Each number is 500 + 50 x the weight over its row's rms, rounded and kept within 0 to 999. Layers, rows and columns count from 0. Numbers have three digits each. The size before them is the row's rms in percent of the matrix's.

# layer 5 MLP down (transposed), 512x64, rms 0.273, rows 273-368, columns 0-31
097:408506483445439492461501472493493534436525533562484645400501541465517360486506527515458515523515
084:455418561481491546507494555471427523457479525538501507481497397438477394488567471586438475442461
110:522537536433438489552511512614453455426542483544492515581487470444467495464452520470491489497433
100:505420562440525574395540476512440476409453566575486461380528461513571483477509541557438468551459
092:520543545544455619515454442558527523476549467427458479520541458353506529512479536501411544495463
118:495574455484449541444569525527514559472448512535484442546560487453612503509520564514483457521460
091:508613499471531592515539440530462556500443439499561520515501470541579463460429500475513444537470
085:503538576421600513540476518498520466599502443513489452480539469410495483469515475455505563441460
105:485601500546464596545600490573487485511468571467442519510441510573429509459466503455540518583584
090:581509398479568595584464627440494470513462478489586454541555466513489431550555509454494550526520
122:476527489550595478580466467560524518536448493595490513583540492605486605492490498500527512477531
108:572552452472382542489402553457537524562481549525590554534435431487538488496412535545455404574530
089:493495437548501578463480444488512475488539555512541545529457473563477400504502530518499421611489
103:447490562528513522396519513446410613499483498452427479498580547558494529526529511533599562539605
100:540460504528488484532474550511411499614545518550539626471552503531448563548494500450533534516508
100:516419534534448544521572585482546447395560529448510461527459473460519523483464527515592494619603
104:424583516472507527411415492429413632548531440483584458436503493400564516536557493478481551489437
082:442464447498491476411504494439476442515473472485465442457485442499550462521469574456510539618426
065:563506509459517488488520590447492532461540496556497451354505504514455445487488558494464589470488
096:465512447584414477438637466475495451427625528477498513469483527460550522466478449506483476523457
134:507468565516538570531531453503624545599511491484538581599566487575502481411535554538396422418466
096:428482478578547473524568544498502521593505446502568569457544401452514499543574474549556498495533
109:502445503494535488528463495383504508511509406460468494459536496557498446481496462479449461523547
115:560455497530594425598468441544471492496491439452406454567508487511475442458561401474507550481498
070:491476507561676543528563618471481509495489455500462472397565490629464431476474491498537494487517
083:386477506476457365451467535561474481524399435484568502487568503482514474557526548480449452431562
102:458532458522480468590499501490469422475523423519434408505551482566449438576488381551588458483542
092:525533536526503495523475529547424506500555474557463610495536442507597492595495490556406544563452
080:494456581455490602462519533424438416545523419468454552475520501495563463459487462540531501511482
079:515421529449525471534530563496584449509476439462443398458503435385571560522493513546486517428490
101:536563491607429556439494495475574457450533577514578510379469472550482562472488504432540415553499
125:489432550523510378558486474503528448599553441529385526624506478486500493510497548532501574497548
107:433535481409458484469547564456494511427511555513497486466533443514619403609567538530516457480502
108:543483445536513478501555544528575501520519445540458509536422605478441544503531412559517500528546
078:483518633599523491503531558470524504481481447481419520434455428468447492565431455470463460422543
103:517451559480482567495393565506582529461507548575529532520483486600490531439435428453468527503451
114:455511473504527543436552549512527394453484586527557594588537454497508414490489524423444428567479
079:487483474536526497539571534568579475481484507541456459466492525583515520556434488451395510463515
107:561542526490481520492616505372471493444460477483513540522474389469474517566562494457513516551514
097:440514471497520471547445500482546504466498572436530491533419507540472446429433500431548487410590
091:456537513565442503545522506589530575633520562460519417436586529483580460492493412438466530491488
114:463549542618543399457494546427373509519534574577525514539516448490417448521491477517478561430484
101:461516518464540604531474524570505493492512534499506488532466522525536432455584437527406479482561
120:493497422423473524477627504569397453536476503534481487530549481501568505541558475507519566467356
087:545540538541494491461495462550509587565555513428503567515522468388459477494448630483579445471484
092:439492559595432482548569515542403406489557458526551479465476420382519432482503541569465514458514
120:520462432465523518473489449492580581547516496509547508438351503533431434592565498543492471531435
095:561459452490470521604483474493507496483522522535523467526568479452576485407455490455462517503496
098:491595486593471467558504423464547477488471461561513517467607485499569493517463427423429472467479
116:505517433437489519521441477488510618520503585491499496514530438462394413522437485489496441482460
077:513475468463486466545546527513487393507565488539522453472480480467469618445455534506571497526477
101:582575540499489565493396493434469498521523556485511537456400501511410395533427460472513489475486
110:501544544504439514489453544603519467418505459466529461546469549590470387499454504474553503501517
118:448553406442547519431540581503552485532531534384499551537488539479555507438519629499541495441501
104:500546456492472470511483496436517574522501433493474471520486466412436557515461453578487482540490
092:437503494504526518556529536445490491454534548415598508494490560481484513491517469484451443558517
121:485470522493500515415492462452489579520448583475533556445471515564550581479519433473637539366542
092:586587572531519515609565516494537494526497440482491461605537526578508589437432485472445481549580
108:418489520516559491502498512463416493525535563505492412524539535536490545520535452420524502519383
092:505553514520544496540573447537532510554539500588474517407569491593497443541519404540439540561450
094:530521553533568613534512458503487497504504463530518451521530436583506523514406541501424513509426
097:512500574661514438551558486476551426547610622563439479469527452477494517537443479416524476498518
129:512563600529463518571505417446468489402546446483590481431545465456496512555511552451571433549520
105:618537468501557603529529484503615485524467524574552585535533562436493552511585485468453492483541
129:429495520544411558499476426574525356519467462447601484454511447457578490463465559503474500396562
098:460566437496466499513544403485531426455516516512589535546496405480487446488512448467469538596572
123:539536506452460523489496451481455618489490384426456541493512573458514425457481470501474555485566
104:448587539530498559464473445563448586520531454489462504491462438487528505532464489500546443515498
104:371464582589479421505542517532490489537534579480562501448457498544485486446503450454548515481471
100:431425495475507490581459577467517436396559627544604557493519455542579505419580523455510500469468
114:525522517500494392533424557632482527503468456506523487528578538527526471557550418515570563511499
119:564444484530482517476487500547561454430558589489546480506528524394507634406452473463464462454499
089:451537501554588485466586537472471459420493553481443463496458451425463454570462517488427463532393
101:387415546442427454471521474498515507460467543442451450517493552515465531518494522423491498512574
088:525557486563500480536528515457483468558412504489539493573560535401581526426491496469597502513564
106:450453416522465429564451479579434434499508505547385416532437477543472485520448485514531540514466
094:482496489470441549539402519502455546532559577437522426493474526493426506531500535548586467423476
125:606533526552466412471547458484499485555546417561482451527453489434452366488514463583492469518574
107:503483623526523497479525466412458363461439578496482556540550505532443524405482461421522539444470
094:483482523487531555482503499430462568568480456478456398572542519536407511424470368569485606590443
101:545479495461525419498468477551538568461485471523491523455439484453470476477494475579506495496458
113:464463419482470595563542564602540529547492555452533505492482514478600457488519469438398450496462
100:512526556503539488447476509423484432541480424574529556501520557534492542454562465492586472501508
093:585565509498608486602500461495377533479426494534471460482501491497552440541548516566530495588438
091:524440514608490507498514547498520530454577560607582537453524523561457482517443504528529490524527
089:534550467451497533437503515533498450511507487435442464529504575594503501488518463502456406548447
110:491594477438483474481440481495470451541452473499527484581452500424485504385471499525507512494530
087:432541486477466555514538563426493469472547512520502512490497575478444554481521481446588450473508
097:528504467505429434492528586423470535492505581480526573470557550452562502493468467445461522396546
079:481506539469524504435467530484477486509526405512554534563402506569469601527499536581510542473530
089:492503483432506535546459576474443547503580411480437388544562485532591567459479500579504520439480
103:451466559531487552513493569446589497507491460531495590472571486442498538498387524451486474557575
082:542537519490512458509449457495536509557486334468601522552400544507445479496580438482524519461540
093:523507465488507488468534546495441586488441412508431509489449571537503488511462540466510616475477
077:464398434610602580531542539611506460501554530568503448442510580518540486523349440485475454469499
073:515471539482612561480545511484576460434529490473496398492441507510511529487471455484547512567491
# layer 5 MLP up, 512x64, rms 0.276, rows 274-369, columns 0-31
095:506484467535479507566518500491419489602500488544474534424533594543492442417427509526472518413438
116:499449503567402476591489477502492525573529530522487535506578460564516549409523571492509547384458
112:504579487510544449432540527508499517462506456472515386406473490443496432595456416503563543453538
095:476452391544489472538510489487571453549543408492433426428491455559517506604612546462528526552466
125:443368515418511498438446460542550483516522484436524461430479510438555560476453498530512524506529
080:505494574512516473442467666539525520538570503453440466414465479495431518482502514581465469557510
092:518444538426545495486462518502552555687481520556564478499571477519498519535443487503449501410534
091:514505552503503559374408571492427487528539448498588513487521423395524585528421559514441523451434
100:527438518596536570533439509533518434462501536495604515478561492580505467445544483430532496493481
102:548404490524445437511446471537514567448492549408375452379493507482559523622462452509540452502489
096:515512470457535470502451476567437530468449476406491508550583594575445543465542555455552535450534
086:534441482539441380480515460533498594550456457421481488430580491527462546494482480508514522505537
106:493407492416465440446516512477595499501503558425562448518541532416588554426498479459465501517457
113:578493534428534583453542569510564389559515481580540526469523555538496424583532507536491421481492
090:495486425408523467527456570449505532585539536540489491456499540507506494644502401488454513410502
107:406470486487561540421446522537392462521466438510516480461460441478530543502449395512546435555473
093:549489527481464480518480477434451403464455466501563483602454434499565487443602638439552489506428
083:546527465471497422568444453513543487494409435570456415452477485506516511565566480430420494413532
101:453608534467493514505586593459538513561555502505513515452450452459518551413505529514510433464424
114:552462525537473540495549570423452557514454493539429441419496503480460530610411482536517502534518
102:569540573446474506444492492494503513469504458514435581421567501439524542557455549473484623473546
096:443525580498509482506480524612402559498431555522560438432454485443465531598462492508487632462486
113:516463571523577486399524405462512512504537611513559463435449393514415500516519491520450533418556
087:554524411470524548494607467453537474548451441459607447405539517468554482512469554553575482447524
101:506524424466498503546451514559435549519436427523502561501551411524488467588525510521451468467553
106:428597435428491493477512654346434467543491516502441567467477460494528412557478564550547521467488
091:470497501547544490472511438585534475594479450582510411429538482447454576458543481506496629559467
083:558474528462459540473472578558506529571517542562487481449465498613475401508500482532559545507485
099:497470472471523477543452541534403547459466491453518519498568503513491435549587495548578493549500
087:508458580474562401490435583469518495393568459445547555445523491504523499572502562598463489470507
114:531504491511460531516508502552553556608467479500512567500408595587510440445547512551509438500378
108:610415503545487503528496522535538549537574522523406534519440477538500424532499578434525407558512
110:505543450519556467370524526499469437523501452514493494548538394459417542539486522466535373538436
089:619478517561441499526500510449495564549443545428428468503467563510569520480570569496485568478489
094:488469584468586452501496529478462467483464477425430547457537492542501436451419464493579488543531
104:444505508489396444493464474454430495532554400475495536517407498553447463545448496429569468446560
081:485494478452486524388492468388536518552488433557509484510515582456462509483468636566510523552498
111:505455570542469547455510440439510468474555542592564519493517606556439606549549427511507527554500
105:464601386453545447529370460507415445497494489471576500463467396455462523592457602521518536500462
087:466448472406551522569515486555469480489544431477573493372445496518508505403496569523513424484441
116:432490493440443507408503477512515580448508566478488499502538566453493523479488573510506441446588
111:485485518476470513449547512477447536428499480469481516418448466406644375523440480532542538580462
126:546459495459470541433583475526467406551450494578471572494521440527518489550518422481432484561470
096:490610501568441471489494528540377450552508494449471468575435390548515456474531515513456591451541
089:531493578448491429496502460553527487514444501523479441443505500464529542440394472604380433395563
112:444505475501426483497470581500529599542524495457538466519459561465481487440433488490575506533471
102:345546466464466533397514525518458546511489488491547507499538492467423514618474564554491571457463
105:628449489490453520498387484527442367482474559458529620445474517629545522484459555505550484465477
109:477521579563564430366529553512448444477516519521567476511435519463504505532568515517552462410481
089:480501498518432415439429566548557495579493490559523457497455562457496542476559486518496480492543
096:510489456390508415431545481505581449591498432495415558599500456470429465536537580525502460567467
107:488473570480553506576515639466563435528517530532430453540459512547577622448531467511498485479503
096:560464460496439501404449536582505523493568498500429439486421526577449563599496431559516444519538
098:501525523454562507491518484525488484560424437504614558524531475514459482443506487605414496505421
092:544547535450560466453575564537452604506394445488478424449463556469389461492586450590521461503495
111:490564596446483536517475605577526581447521464432431511506556511502476570508481547439485555563511
104:464463460477412366466503556512425538500460506533525504451540529481443444452489490514513474416528
114:583525459521468502474524457495392461591508523556491548485426544518509549476488493465502466428466
086:513536472529411523466487597556549495442403438469386531572484557493540529502406598577469447470532
089:464554454475434546449583507394534449518456441461547498553535439509382627495500436446468494485490
101:465448522475427521515417548498547599615505578423599489502517509584420493577508471568502493483464
116:486488507548562520546459387480528521497499570496438467457488467479395563463539455478496529528570
101:501506562498517422463434479447464573512557477474434454445471492466560544453480527522469427515502
125:476506442455544537490471453403576435561515571512460509531476466563548423487479490526516521436436
097:562569508492534418579423465464514538464481533598408484542504468567525502511462494452507432487456
115:501595364474470454567455482621477485514491446470414510527466466548497526584515464468592503468462
110:582522515540442466481525395432500430479478461441501456484531512419509552485526510453533502546522
118:580542487475385507605519467502479469563538523479406571491461548500490439540556417534419510469464
099:446445498533355545441455504528544550463497433468475459430478508530597420559439493446524523417527
101:491521436492489402535459451540527529497507454452529408536534496508525560485540460525526618525363
103:475460533493418450446524524452471482646508504404517505522539465513492451536439499540537539448438
085:524413489521534506540453474638518529541480529548582442431528527500455440521476525556524553503445
094:440505508463529555463540476545594470544463478459523466549594487473535436551506503539562524533520
101:487554497561595521479417401428501505484456494502520499500603422549432551428486398497537509451499
112:441457533549499492523470429527562512594511392496526507457497477558496483536477503523512530419507
100:573540535503519506453502531506478456519533475571503532484509484389448530519489513425531456550530
113:392495478490454531480509514600579449461489463507443556417531541531577507531597470479490549505477
114:474467568421476528475517487547403511437528515524483469494503550560507454539441506545499472496597
095:564534447530515437495541511528431532563494456504546607486432409538507544486532501558478439468500
099:424598533548478539520526450636518507594556518544551445451482455531413484452467523526393535549581
119:500464593491480497530539548571455436540476512465474533440501416499503435583542414495433579600495
091:434609539478576503483443395582540503437552504410487523489466487518452523532506473454431420521506
093:474528493428542555496515494507473495505581456499580508510469484461446453532509518483498510572557
084:585524500437516478468433448535481533529513444537456441486541556503494382486415360409512454513521
090:508419492525481469464481435474511484473488425522498635504585514542480511569459559576515436525525
106:488513552504452533596437482522393540510576438450459502533464477493557456504491530589478444492494
107:567484449444447530504450482469511544550532484490449493686548464419528460500521542448498500487460
101:515386566465592519478532456451550442479455511565496513436484433558439557569472499562491479541545
085:464492410462497519455541508526451482476494462499573539549537452494575586511481403450509559469482
103:528455470499447507388456410542504536450481517456499574539483493469470482455466593519510453498509
104:506490404477463523462492493565524512515488541533473532506539506507492454484638505507528567517537
111:505467496488471430482428569483424545508472539590543440480503422591525440486513508626449481439462
096:549428408517455560453451499614557487456529419598563552479446479508531496535523479504487455512570
074:468672598512537399540501528477440488496462509433414540532479450469492468558567562457460514446503
080:502555440542528501537433514558412499542462541576444448448590439508591516573460396560482489570494
081:536550589470500415458484434528453504502520455507498516492525536549609516380551534448459484436489